{
  "d_mlp": 896,
  "activation": "squared_relu",
  "norm_place": "pre",
  "norm_eps": 1e-06,
  "init": "trunc",
  "init_std_up": 0.0362,
  "grad_clip": 2.0,
  "train_tokens": 526200000,
  "dataset": "wikipedia_en"
}
Each number is 50 + 10 x the weight over the matrix's rms, rounded and kept within 0 to 99. Layers, rows and columns count from 0.

# up: layer 9 MLP up, 896x224, rms 0.122, rows 207-306, columns 0-31
# down: layer 9 MLP down (transposed), 896x224, rms 0.0555, rows 207-306, columns 0-31
up207:51 70 54 45 53 54 50 49 64 48 58 62 30 77 50 58 45 58 60 63 55 58 45 55 42 41 50 55 45 32 65 71
down207:52 67 51 57 43 53 56 53 31 71 64 50 48 51 57 61 38 70 55 51 66 57 46 35 47 53 60 48 41 41 57 54
up208:64 68 66 44 54 31 48 36 55 44 41 57 42 61 53 53 34 36 39 33 62 60 46 37 50 29 57 54 35 37 51 36
down208:44 54 55 70 50 68 55 37 58 32 57 43 40 41 65 65 28 50 52 49 47 39 61 61 43 41 54 51 60 27 28 54
up209:54 48 60 63 63 67 60 58 59 64 46 49 65 52 57 32 52 40 45 58 63 35 41 38 59 38 46 65 52 49 53 44
down209:49 48 52 58 67 54 29 41 49 44 44 52 50 59 33 43 57 58 41 51 44 53 58 34 41 61 56 41 42 38 68 41
up210:50 60 56 43 50 56 50 41 62 51 59 59 48 52 49 45 45 45 52 65 46 39 35 60 65 62 53 54 56 57 56 66
down210:46 39 51 44 63 41 58 57 62 45 40 56 46 62 46 57 55 68 45 48 23 41 61 40 49 34 57 49 61 54 43 67
up211:42 33 59 54 50 46 40 37 54 48 47 58 50 53 27 46 60 64 45 60 54 45 58 54 50 39 34 50 35 39 59 80
down211:36 58 45 67 26 33 52 53 42 54 61 55 49 46 60 55 56 27 33 52 62 53 60 25 50 69 38 62 68 57 42 55
up212:59 45 40 37 69 56 56 49 52 48 48 54 54 45 34 30 39 37 53 39 40 46 56 74 59 53 55 54 41 55 33 54
down212:38 34 44 40 57 40 44 36 39 57 36 45 52 61 49 37 66 50 39 53 46 49 33 44 54 38 50 55 44 65 46 60
up213:62 61 41 65 45 29 51 50 58 50 38 56 37 46 49 51 43 61 25 37 52 55 29 31 57 47 56 49 44 56 47 47
down213:42 35 58 83 49 31 55 58 50 68 53 47 39 41 35 62 57 49 47 28 35 50 65 51 50 50 61 38 42 45 68 45
up214:53 65 71 41 43 51 63 56 54 46 34 38 55 60 51 15 70 55 51 60 39 41 62 48 39 55 50 55 66 56 47 53
down214:57 60 64 43 37 55 47 53 53 53 60 48 45 44 46 43 47 43 47 22 45 60 58 29 33 38 55 39 33 56 46 41
up215:56 45 34 39 50 55 49 49 47 53 47 52 45 29 52 50 18 50 25 59 31 53 51 43 55 61 38 61 73 56 42 64
down215:39 42 46 36 40 55 40 57 45 66 51 56 45 51 39 50 55 70 35 43 33 50 80 49 63 46 54 33 59 36 45 41
up216:48 65 40 68 56 72 70 36 64 38 39 75 35 44 60 61 48 55 48 57 71 59 48 53 40 46 53 63 48 52 60 47
down216:45 61 60 56 52 66 48 62 36 35 55 37 40 74 59 49 63 34 55 35 52 47 49 43 30 48 36 64 27 56 48 58
up217:42 42 43 44 50 28 49 36 42 47 33 42 59 71 59 55 57 41 59 51 42 46 45 37 68 60 66 70 48 53 55 36
down217:44 57 45 58 51 40 33 55 43 69 61 64 33 57 30 55 63 52 56 56 53 57 55 57 53 67 47 55 47 59 31 57
up218:41 44 62 34 40 43 42 40 44 53 61 59 53 51 56 53 52 42 39 43 49 63 35 59 55 62 50 40 47 38 64 58
down218:58 48 67 69 51 43 46 43 58 41 47 47 55 61 48 46 50 38 42 49 56 54 47 50 42 45 44 55 65 52 58 56
up219:27 39 52 64 59 41 36 61 42 49 56 34 40 75 41 49 39 74 55 39 51 38 35 70 45 56 39 56 61 50 46 29
down219:75 52 53 37 44 58 39 51 36 63 57 49 50 42 57 49 62 44 43 44 41 51 35 37 50 47 53 53 31 55 59 67
up220:58 35 38 56 53 56 47 53 42 44 60 57 69 41 42 52 45 47 59 50 36 67 61 62 56 35 57 59 68 81 56 52
down220:30 62 44 20 28 34 50 25 49 42 65 54 48 60 47 40 51 55 59 43 69 44 45 51 43 41 62 38 69 64 49 57
up221:42 43 52 52 46 53 43 47 64 48 65 54 38 46 34 45 45 59 60 48 46 53 51 41 52 62 53 48 44 54 42 62
down221:69 41 54 51 54 48 45 57 43 50 46 47 59 45 60 36 51 40 56 49 58 51 53 49 62 53 38 56 53 44 52 57
up222:43 57 66 56 45 64 58 51 59 33 33 34 56 53 51 64 38 56 39 61 51 35 25 52 46 50 57 54 51 63 74 55
down222:55 51 47 48 52 45 28 56 50 42 60 51 32 65 54 46 49 63 55 49 50 69 64 58 48 43 54 61 54 61 30 46
up223:53 41 77 57 72 47 53 45 63 52 50 42 54 52 67 48 52 39 31 67 65 58 35 63 47 60 55 37 34 46 53 39
down223:51 43 45 53 37 64 59 49 43 63 46 44 52 53 68 47 69 58 54 66 60 41 43 41 66 53 62 46 50 65 47 39
up224:63 33 56 63 36 49 50 41 37 39 38 50 45 53 50 45 37 44 36 50 35 37 40 48 54 33 81 61 53 53 36 52
down224:64 49 50 42 42 41 41 61 36 71 61 62 40 36 22 48 46 61 53 45 36 62 61 62 53 42 36 60 37 52 54 68
up225:42 50 41 54 50 66 54 49 57 50 49 51 50 43 51 48 51 47 65 61 43 44 57 41 61 57 54 41 56 56 55 49
down225:59 50 35 56 56 42 44 56 43 45 62 59 49 49 58 47 47 54 51 55 41 53 51 59 40 41 49 63 49 55 58 44
up226:46 49 84 35 69 53 32 40 48 68 53 65 63 63 52 46 43 54 53 36 59 43 53 34 57 47 63 39 65 67 63 51
down226:40 48 54 33 46 35 57 50 44 58 48 36 33 57 47 58 48 58 51 37 49 47 33 57 38 68 61 56 46 42 53 49
up227:57 32 66 51 46 64 40 62 54 42 66 61 49 50 49 40 46 51 40 47 32 55 45 60 52 47 58 49 42 30 28 44
down227:44 61 26 45 34 50 43 34 57 51 40 49 39 52 54 44 61 40 60 42 42 40 55 45 52 31 44 41 50 33 60 68
up228:50 48 39 46 52 53 61 62 50 61 50 45 44 58 51 46 46 48 48 45 34 50 40 56 52 38 46 43 55 53 47 45
down228:54 51 62 57 42 48 47 54 58 45 53 53 51 44 52 49 56 50 59 51 54 42 45 40 50 49 46 50 59 49 49 50
up229:55 43 60 48 47 44 55 57 59 41 46 50 36 44 44 53 42 32 41 53 61 50 62 48 60 42 39 46 56 58 48 41
down229:50 62 49 52 47 52 54 45 44 45 41 47 56 48 61 53 54 45 53 52 53 48 55 59 51 44 63 55 45 33 53 56
up230:52 50 50 50 48 46 41 68 60 56 38 50 60 42 54 52 27 59 58 62 38 39 44 40 67 73 39 56 75 47 40 60
down230:48 55 55 40 49 48 45 51 55 51 56 37 45 46 49 54 46 43 53 54 22 36 46 54 59 48 36 68 38 61 42 51
up231:46 74 47 57 23 48 43 78 41 54 38 47 55 48 48 57 53 43 52 52 68 40 56 48 47 36 35 50 45 39 42 49
down231:43 44 58 46 51 54 70 49 63 77 57 48 35 59 62 40 47 54 64 56 43 45 53 60 50 45 57 34 58 61 58 42
up232:58 45 37 52 43 72 48 54 60 58 57 56 52 58 49 54 47 41 64 49 48 59 46 52 44 49 53 45 38 53 56 43
down232:56 57 60 51 62 41 50 56 35 34 46 56 51 55 63 46 54 44 59 37 60 33 55 51 45 40 53 61 58 47 61 58
up233:66 50 56 46 33 59 52 55 47 30 45 69 59 60 37 47 49 49 50 62 38 61 42 50 57 56 41 85 75 57 44 48
down233:60 45 42 32 73 57 46 45 45 37 36 51 48 49 48 50 64 55 53 40 32 63 49 36 62 37 58 70 53 52 47 45
up234:50 46 56 41 47 50 50 53 40 59 53 46 45 49 44 48 45 49 53 44 52 40 62 57 44 46 52 53 64 44 55 51
down234:52 51 56 49 58 49 50 53 68 57 55 44 56 47 55 47 47 48 46 40 40 48 42 51 44 44 54 52 44 45 50 44
up235:57 56 37 50 39 61 48 37 54 53 51 57 53 53 47 52 55 53 47 47 57 57 55 55 45 45 50 40 54 53 44 53
down235:51 52 47 50 46 38 55 37 57 44 56 57 58 47 55 46 34 51 50 46 59 39 56 48 50 55 50 56 62 42 54 48
up236:50 53 61 65 44 44 47 56 49 54 50 51 48 44 49 51 62 43 48 50 53 36 57 58 60 55 34 49 56 60 46 56
down236:39 38 54 39 63 35 47 59 44 47 33 55 55 53 41 40 65 33 39 37 45 78 48 52 35 52 32 49 57 47 43 62
up237:48 58 43 40 60 44 51 53 52 41 38 58 59 40 48 39 36 52 56 39 36 73 42 55 43 48 57 35 57 62 45 47
down237:48 48 42 51 46 51 42 49 52 36 43 44 63 72 56 43 58 34 53 48 46 68 48 52 44 48 45 59 37 56 64 56
up238:40 46 67 58 50 46 58 50 36 50 48 61 49 43 51 27 55 53 45 48 40 54 52 44 51 51 50 52 46 44 39 49
down238:37 47 49 66 58 53 45 46 35 45 52 61 61 33 34 60 64 61 44 59 56 42 55 42 46 47 45 22 59 60 51 48
up239:53 56 46 51 76 64 40 31 51 74 43 57 62 36 62 57 60 52 54 60 66 51 51 49 57 53 48 55 51 53 48 52
down239:44 29 55 58 67 51 36 48 41 48 41 66 35 53 63 55 55 33 63 46 59 52 48 62 36 40 43 51 49 49 54 63
up240:57 81 65 57 63 45 56 44 45 54 64 44 42 50 39 45 45 42 53 41 51 53 40 46 39 29 43 36 62 50 57 43
down240:39 54 47 49 52 55 48 50 51 49 44 65 33 56 47 45 44 61 46 44 27 67 52 56 42 33 48 61 38 53 68 29
up241:40 48 61 41 51 42 52 60 71 32 51 56 47 61 56 52 42 54 50 56 38 71 41 53 38 50 35 54 44 50 36 45
down241:41 44 57 38 37 69 42 42 47 57 51 45 39 41 68 36 48 59 42 44 45 47 43 52 53 59 49 60 46 51 51 62
up242:63 48 56 59 46 38 54 53 46 71 50 33 47 45 56 61 52 42 39 45 52 45 49 43 64 38 47 42 55 49 55 53
down242:51 49 45 50 58 42 47 41 51 46 56 53 45 61 38 40 43 61 43 43 37 53 53 46 52 49 36 57 44 50 32 52
up243:37 57 43 59 47 43 56 38 65 44 41 52 50 55 60 59 45 60 39 59 53 45 59 56 43 58 53 71 58 43 41 40
down243:47 46 41 45 31 42 52 34 48 41 38 61 43 50 30 47 45 51 66 64 50 52 67 38 49 49 40 61 69 43 36 52
up244:42 47 24 50 48 59 49 57 40 47 70 59 51 31 46 69 47 48 51 71 64 34 53 48 60 25 56 50 62 47 71 52
down244:31 36 41 43 35 60 48 29 34 34 62 43 51 41 40 81 58 49 80 35 59 50 54 60 64 43 66 49 52 41 51 51
up245:58 56 58 62 63 54 50 51 41 45 39 55 55 46 44 42 44 26 55 55 45 52 56 33 62 52 71 29 57 40 46 58
down245:53 47 48 43 60 37 75 55 37 37 44 66 45 68 50 57 53 46 36 39 48 35 51 41 76 55 58 59 50 39 43 50
up246:46 38 63 56 48 60 48 57 56 50 37 51 38 45 44 42 49 43 49 64 44 45 50 43 38 46 18 49 50 52 47 60
down246:60 54 38 49 48 45 39 55 43 52 42 52 46 38 44 60 54 61 64 64 58 68 63 41 40 50 47 64 32 43 54 55
up247:48 36 46 59 48 51 79 61 49 60 61 36 57 65 52 45 43 51 57 56 72 44 58 48 42 32 28 38 67 56 48 65
down247:53 59 37 51 67 43 35 31 47 55 45 58 39 35 47 39 49 46 47 49 33 56 51 51 48 56 48 29 51 55 41 50
up248:58 33 67 53 57 27 35 49 59 60 50 69 48 56 56 64 46 48 58 39 46 25 45 59 46 67 55 60 31 49 55 58
down248:46 33 63 57 45 58 41 64 56 53 41 49 42 49 50 53 31 59 36 49 75 43 44 47 42 57 42 45 49 60 63 47
up249:68 52 61 58 35 40 48 42 37 40 53 51 60 48 51 58 43 53 55 31 50 36 55 44 49 45 48 49 63 46 51 51
down249:47 41 37 51 45 47 54 60 56 54 52 42 36 35 41 26 52 43 67 46 40 45 70 46 35 54 37 62 61 46 51 37
up250:47 49 38 37 57 52 53 67 47 50 46 63 52 37 57 67 73 45 70 49 56 62 54 59 39 39 66 42 38 58 33 37
down250:58 52 51 45 60 39 59 51 37 70 57 48 46 60 60 60 44 59 43 38 54 42 51 63 50 55 56 46 56 52 61 48
up251:53 61 49 40 50 38 43 66 58 63 60 34 53 62 39 63 49 54 42 59 39 44 52 36 53 47 65 48 50 38 37 65
down251:61 46 65 48 71 61 37 69 61 58 45 49 48 41 60 55 55 34 51 28 63 54 51 51 54 59 49 51 54 65 64 59
up252:58 62 37 49 46 50 55 60 35 24 32 63 27 62 42 36 44 43 46 42 45 46 42 42 42 44 55 47 55 55 42 65
down252:71 44 42 61 51 54 57 50 49 47 55 41 33 67 64 51 57 46 58 53 33 60 50 56 43 58 42 36 39 52 59 50
up253:42 44 51 55 53 57 47 42 42 44 33 58 65 46 60 58 37 63 68 38 50 53 41 50 37 52 49 39 47 33 50 45
down253:54 45 46 57 54 48 48 47 64 47 53 53 61 50 51 53 47 40 50 49 52 48 56 56 58 49 59 56 56 58 50 48
up254:46 46 53 46 44 68 49 61 45 39 39 47 55 50 54 82 39 46 53 67 42 59 53 48 81 69 60 59 61 52 57 69
down254:48 52 62 62 42 54 47 52 38 46 41 50 48 61 30 52 54 54 50 57 55 53 64 61 41 76 57 42 45 58 45 45
up255:55 36 38 57 48 54 49 45 53 45 49 36 56 26 41 44 61 56 33 50 61 59 52 46 57 57 49 42 44 64 70 46
down255:59 49 55 56 52 45 45 49 55 42 53 54 52 55 50 53 49 45 53 43 55 54 41 60 44 46 49 52 66 45 52 52
up256:46 61 46 73 50 81 57 49 48 39 62 54 47 63 35 46 36 59 36 63 52 37 54 45 47 59 43 44 42 36 48 63
down256:33 46 64 52 59 40 46 48 56 59 55 42 42 37 48 56 57 39 54 50 54 41 60 22 46 55 56 47 48 50 50 66
up257:51 43 54 43 61 62 48 55 45 38 43 65 52 53 48 46 44 37 52 47 61 47 44 39 37 44 49 43 41 48 38 62
down257:54 50 77 60 56 40 64 62 52 44 61 51 54 68 69 45 48 52 42 47 59 41 59 60 61 65 72 50 59 67 53 53
up258:53 68 58 41 55 55 51 55 69 41 45 59 37 46 65 51 70 36 44 52 48 35 46 62 34 62 52 53 60 55 42 47
down258:52 50 51 54 32 43 39 41 54 34 65 43 46 63 53 42 42 60 45 60 59 55 28 53 50 45 31 54 42 40 53 38
up259:48 63 66 47 55 36 60 62 56 62 30 35 64 65 54 45 62 71 39 42 41 37 46 52 47 56 41 59 52 62 52 45
down259:54 61 47 57 55 68 49 55 34 41 50 65 62 45 50 56 54 42 42 59 36 78 61 42 52 35 45 37 54 36 44 50
up260:52 53 47 41 49 61 40 46 51 35 53 79 52 47 62 55 59 39 55 49 56 56 56 37 47 46 68 48 43 37 69 43
down260:49 45 43 62 46 70 50 36 42 71 36 40 61 54 53 57 59 46 53 40 49 49 58 46 52 69 57 39 40 36 62 38
up261:50 73 48 54 36 65 58 45 59 33 41 62 31 60 39 49 34 57 50 51 60 58 42 54 44 59 62 60 55 35 54 51
down261:51 50 50 56 44 49 52 52 47 45 54 50 35 57 39 49 43 54 35 43 61 44 55 50 38 42 48 39 40 72 55 56
up262:80 60 42 61 72 39 57 35 77 37 66 50 44 49 53 50 38 45 59 50 43 35 51 58 72 58 55 33 39 46 57 52
down262:33 40 57 41 61 67 51 44 55 41 55 56 46 66 55 41 60 62 43 41 51 32 66 62 39 52 48 65 36 56 54 62
up263:50 53 60 65 51 63 47 40 41 52 49 46 53 58 43 57 67 51 36 41 37 65 60 55 58 55 60 50 53 46 49 56
down263:39 64 45 31 50 47 49 29 56 58 48 36 50 57 49 62 41 42 41 48 63 38 55 32 51 54 44 26 50 61 39 53
up264:69 45 49 62 61 53 43 62 56 67 48 51 32 37 62 49 49 46 60 49 40 58 41 46 45 63 40 46 57 50 54 49
down264:52 63 58 33 49 51 57 53 44 44 35 46 44 50 42 49 65 40 44 65 55 63 46 54 63 44 48 49 54 50 49 56
up265:45 55 47 53 42 37 46 59 55 45 59 62 44 36 46 63 70 49 41 52 48 48 58 46 63 68 47 51 51 68 53 67
down265:41 43 49 47 55 48 34 68 58 78 50 43 47 56 49 55 44 71 48 53 58 51 61 54 53 57 42 52 38 56 53 50
up266:47 54 43 59 47 49 48 56 56 58 48 42 47 59 55 59 54 56 59 48 45 42 52 49 48 66 52 44 57 49 51 55
down266:52 47 34 42 45 61 51 52 53 48 52 63 58 48 45 50 51 33 66 43 45 43 56 56 46 46 46 63 40 55 59 49
up267:53 37 49 56 30 51 43 68 55 53 44 42 40 45 54 56 53 36 49 32 43 41 30 32 55 58 52 43 42 39 61 49
down267:61 43 44 56 46 62 56 61 46 35 30 56 48 53 47 48 57 41 40 57 44 56 40 50 64 52 44 59 46 52 55 57
up268:51 45 47 39 54 51 59 67 51 61 53 50 40 47 60 66 46 79 38 46 62 48 47 49 48 58 56 51 52 57 46 60
down268:58 55 52 40 68 29 36 60 35 65 45 50 64 56 53 68 39 40 47 47 62 52 50 48 45 43 47 58 56 65 47 34
up269:47 60 42 54 45 41 73 61 70 58 50 42 74 33 47 60 60 51 33 52 59 31 62 55 67 58 45 55 60 69 46 49
down269:47 66 53 35 52 44 47 41 54 48 60 36 54 60 45 48 67 59 58 49 43 56 43 49 60 32 54 42 54 42 39 50
up270:55 50 59 50 65 45 50 46 61 42 41 45 38 46 35 52 42 75 45 61 41 38 49 59 50 61 56 61 50 52 53 48
down270:28 54 31 49 43 40 31 59 46 42 59 57 47 40 54 53 50 71 47 50 59 48 61 43 51 44 58 46 41 68 50 53
up271:53 56 32 40 59 46 52 23 63 50 36 50 41 53 48 40 57 54 40 31 50 50 22 54 44 64 40 37 65 25 64 68
down271:52 50 36 53 37 49 37 17 52 62 51 39 45 65 51 41 29 38 52 38 61 35 61 51 33 45 43 59 50 46 47 55
up272:37 61 68 44 44 62 37 45 48 52 52 65 62 68 36 60 29 52 57 37 45 60 39 55 65 55 55 57 58 62 34 39
down272:47 51 58 33 52 58 41 33 27 47 52 43 35 35 46 51 46 58 63 62 62 54 64 45 49 38 29 33 54 46 51 44
up273:50 40 36 50 60 57 41 69 42 76 43 40 74 48 57 60 52 62 42 55 47 59 43 55 59 51 47 72 41 46 55 69
down273:40 56 60 46 42 73 40 52 47 62 46 62 45 67 55 39 38 45 38 53 39 62 42 49 45 55 43 58 40 56 55 39
up274:43 42 47 33 65 48 71 64 37 31 45 72 60 42 52 68 31 66 61 36 74 52 52 64 37 52 60 62 48 37 47 49
down274:46 53 46 60 51 46 56 54 37 61 71 33 50 31 40 44 52 39 56 54 37 51 33 39 46 52 72 51 41 56 51 51
up275:77 60 51 29 51 45 41 42 51 44 53 58 45 64 59 54 30 50 48 54 73 50 48 34 44 47 74 47 31 61 63 62
down275:50 63 38 51 58 70 75 62 40 66 52 52 55 19 70 68 44 54 50 54 52 46 50 56 47 56 44 53 43 52 34 54
up276:63 56 42 47 44 61 40 46 57 54 59 57 36 51 64 35 54 42 47 52 63 58 41 45 53 50 51 53 47 38 44 43
down276:64 48 40 48 60 83 42 50 51 46 54 43 58 58 59 53 47 60 57 44 43 51 52 46 32 48 49 63 41 59 58 51
up277:57 43 42 46 61 60 55 42 58 39 50 33 52 52 64 54 44 56 44 49 47 62 31 28 62 56 38 58 60 55 43 44
down277:42 41 22 45 64 42 41 50 54 61 32 53 32 63 44 38 60 49 54 55 29 35 68 39 46 50 49 31 62 47 64 61
up278:53 39 51 70 68 46 48 41 52 57 47 52 51 60 56 61 42 39 52 61 50 41 43 67 56 49 45 65 58 63 52 49
down278:44 41 61 49 55 45 45 55 39 55 65 51 36 53 47 51 49 59 66 29 72 26 49 50 30 54 42 45 48 45 49 34
up279:51 38 58 63 51 54 44 30 43 52 52 55 58 60 64 59 37 50 56 49 76 42 63 41 45 57 55 56 53 46 40 59
down279:48 48 40 41 55 61 27 50 46 60 47 71 48 55 50 67 51 37 28 57 56 61 60 67 47 65 49 45 47 46 33 37
up280:53 57 45 45 53 58 65 49 41 64 67 43 51 59 52 34 63 62 64 29 63 42 48 47 45 47 57 47 55 35 45 51
down280:31 53 60 52 41 65 50 37 59 54 64 45 51 52 51 50 54 62 39 45 67 56 56 49 58 55 54 60 65 55 57 48
up281:38 51 57 52 49 54 35 45 43 50 56 40 52 55 53 57 50 50 67 51 55 50 53 32 54 39 53 35 50 59 36 58
down281:47 61 52 34 54 50 64 61 64 47 52 43 51 58 72 49 60 52 39 38 44 46 51 56 46 54 57 52 41 59 56 44
up282:63 46 36 60 51 58 53 43 58 41 50 47 35 41 75 34 51 49 34 38 70 54 55 23 52 34 44 60 54 51 63 70
down282:27 55 63 50 56 38 46 54 43 51 57 68 51 52 39 40 63 56 40 46 29 58 48 40 65 55 54 51 61 37 41 48
up283:45 63 51 43 56 52 59 48 37 53 55 55 44 57 51 50 50 46 65 50 61 55 48 38 46 38 49 52 47 44 49 52
down283:50 52 40 51 55 48 41 41 59 42 55 53 47 47 38 43 53 54 72 51 59 38 41 45 55 54 48 55 48 36 47 58
up284:31 60 57 61 48 54 55 37 45 47 45 60 74 36 41 40 32 52 41 55 58 53 43 44 38 40 49 39 50 50 69 72
down284:56 67 47 52 62 50 61 56 59 40 53 47 58 36 47 49 50 55 63 51 50 48 53 51 47 44 45 52 46 44 49 56
up285:39 43 67 63 57 64 53 57 50 30 67 53 53 75 55 61 40 39 63 44 34 47 37 54 47 36 50 63 47 42 54 72
down285:23 55 47 61 53 53 55 63 60 47 53 53 33 47 36 49 57 65 39 56 52 44 58 37 45 34 39 55 54 45 35 64
up286:60 47 34 47 46 55 58 41 70 54 45 58 29 61 41 69 51 56 67 37 33 59 65 55 57 62 59 45 53 44 41 43
down286:38 45 43 23 55 54 31 71 37 59 36 24 37 55 64 62 46 73 45 42 66 47 43 59 64 54 56 42 44 55 53 40
up287:49 61 58 42 54 47 57 53 47 30 59 43 42 74 21 45 29 47 52 51 58 68 34 54 52 56 74 46 63 42 32 54
down287:44 38 55 45 68 53 48 69 48 49 39 67 62 56 45 54 45 28 58 62 56 66 53 41 47 54 63 51 53 35 43 61
up288:59 44 43 64 55 47 62 48 66 72 51 51 59 35 41 45 19 70 43 34 43 30 34 56 45 56 69 34 55 43 58 45
down288:58 31 45 63 32 50 58 44 63 60 56 47 39 40 42 64 51 61 52 47 42 59 69 44 48 31 47 60 55 55 29 52
up289:52 69 55 43 53 45 48 48 52 58 55 32 66 68 56 63 44 69 40 37 57 50 28 39 54 49 61 50 74 50 51 36
down289:54 28 44 46 61 41 56 61 48 62 42 39 62 63 62 63 56 44 50 48 54 48 50 53 52 48 68 67 53 22 54 43
up290:60 56 58 39 46 54 40 52 49 38 52 52 53 32 51 42 46 41 36 54 52 48 54 59 47 48 62 44 44 28 48 55
down290:47 67 49 32 55 57 48 73 45 55 58 69 64 40 36 67 56 56 46 63 30 52 58 49 35 67 63 79 40 50 52 59
up291:46 61 42 58 53 31 74 62 54 60 48 51 49 34 62 50 42 49 55 34 49 49 42 33 55 56 58 73 67 56 31 43
down291:29 69 60 52 53 48 50 43 37 68 58 40 57 50 39 56 45 55 53 58 63 31 53 74 45 60 43 35 37 68 49 51
up292:64 44 58 56 59 57 84 65 57 60 70 41 33 60 31 67 62 58 35 37 34 59 63 55 58 36 38 41 38 47 47 58
down292:56 77 44 59 44 46 36 45 61 59 65 48 49 62 53 36 60 47 60 37 44 55 68 41 50 34 48 34 42 49 63 65
up293:46 61 43 65 54 55 57 65 49 56 39 58 60 69 56 44 56 48 68 45 68 48 53 48 59 44 43 52 53 52 55 55
down293:59 46 48 32 45 40 44 50 43 36 56 30 54 48 54 61 25 57 38 32 36 48 47 66 53 58 29 54 43 48 51 54
up294:63 43 41 57 45 60 35 46 58 54 30 60 52 57 63 43 58 40 44 49 49 55 61 41 63 61 56 45 58 41 55 40
down294:62 46 54 45 45 41 56 40 45 49 50 38 64 64 47 48 71 46 41 60 55 57 48 38 54 35 40 48 39 50 36 63
up295:42 32 34 61 33 43 47 52 57 48 29 47 33 61 53 46 47 50 63 53 56 58 54 43 38 58 38 55 51 57 63 56
down295:65 55 73 50 57 53 37 55 28 53 57 63 50 48 43 42 63 51 54 50 66 64 50 53 56 47 60 47 53 47 50 42
up296:49 51 56 50 48 38 48 62 48 54 55 51 49 50 56 79 61 50 57 43 46 54 59 46 67 56 55 56 45 55 39 44
down296:49 48 49 60 46 46 40 42 50 56 47 35 51 45 58 44 44 43 48 55 58 39 42 45 48 48 45 48 58 58 58 47
up297:57 39 46 67 54 60 36 42 47 32 56 38 69 42 42 45 62 48 58 49 70 36 32 50 44 60 45 49 41 44 49 67
down297:46 46 15 56 69 74 50 72 45 56 48 37 36 40 49 52 49 37 50 41 43 29 44 54 64 53 48 56 51 42 56 65
up298:57 47 52 56 47 47 62 56 51 58 34 49 39 40 46 60 63 69 56 47 77 55 60 64 51 49 54 33 46 52 57 31
down298:40 44 57 39 50 30 40 57 47 47 50 55 41 59 57 47 56 54 55 18 67 32 48 76 48 67 46 67 51 51 56 42
up299:66 43 54 33 44 52 41 38 50 43 37 59 53 48 31 37 56 85 32 50 50 53 38 47 27 51 50 55 71 44 58 43
down299:35 55 56 46 45 66 44 54 57 61 37 58 67 45 39 81 60 53 40 55 60 48 46 51 67 55 35 60 40 58 47 58
up300:42 60 57 62 54 56 56 63 31 50 50 55 56 59 49 62 45 47 61 38 45 36 37 56 50 58 56 48 41 48 51 44
down300:63 58 61 50 39 52 51 51 63 66 55 60 52 46 66 33 43 41 25 47 51 60 51 43 43 61 55 71 54 48 63 51
up301:50 54 61 49 54 63 52 51 48 39 51 22 26 53 42 65 50 44 60 56 52 51 56 39 52 42 62 57 35 46 54 67
down301:54 64 51 38 39 34 54 45 63 52 51 51 54 49 47 32 47 41 36 49 32 30 58 54 35 66 45 52 42 55 31 63
up302:35 57 33 49 59 45 60 37 41 51 63 38 43 45 55 42 50 51 38 51 70 53 45 49 51 43 39 41 27 39 46 50
down302:38 70 49 67 47 40 56 38 51 58 43 35 38 42 39 54 50 41 47 52 55 37 48 46 61 54 48 34 62 39 48 64
up303:47 59 47 52 35 49 54 57 49 49 53 42 57 45 50 31 39 57 61 56 40 65 46 49 40 54 54 45 49 52 64 72
down303:35 59 46 46 40 43 46 49 57 45 59 35 52 63 43 68 44 52 57 67 66 53 41 47 52 57 35 53 62 62 52 27
up304:42 48 54 47 49 37 42 51 62 63 43 56 43 52 41 38 47 60 68 64 49 50 69 43 46 46 41 47 45 37 55 54
down304:63 36 51 50 59 59 73 45 47 46 42 52 51 60 62 47 55 42 49 34 62 53 38 44 60 43 58 54 46 57 46 60
up305:60 43 46 51 51 31 51 64 61 46 45 31 65 49 51 60 58 31 45 35 43 40 39 62 46 55 55 60 64 46 47 38
down305:43 64 58 45 54 52 51 39 47 42 61 31 55 52 52 41 57 53 45 34 33 46 31 50 49 52 54 63 49 45 45 48
up306:52 48 21 50 63 41 81 48 50 35 50 53 68 34 64 31 31 51 55 53 54 59 48 24 74 48 49 42 47 58 26 66
down306:30 43 61 44 49 41 62 41 54 67 52 54 21 65 41 44 61 41 51 38 21 49 32 42 58 56 46 53 71 38 46 35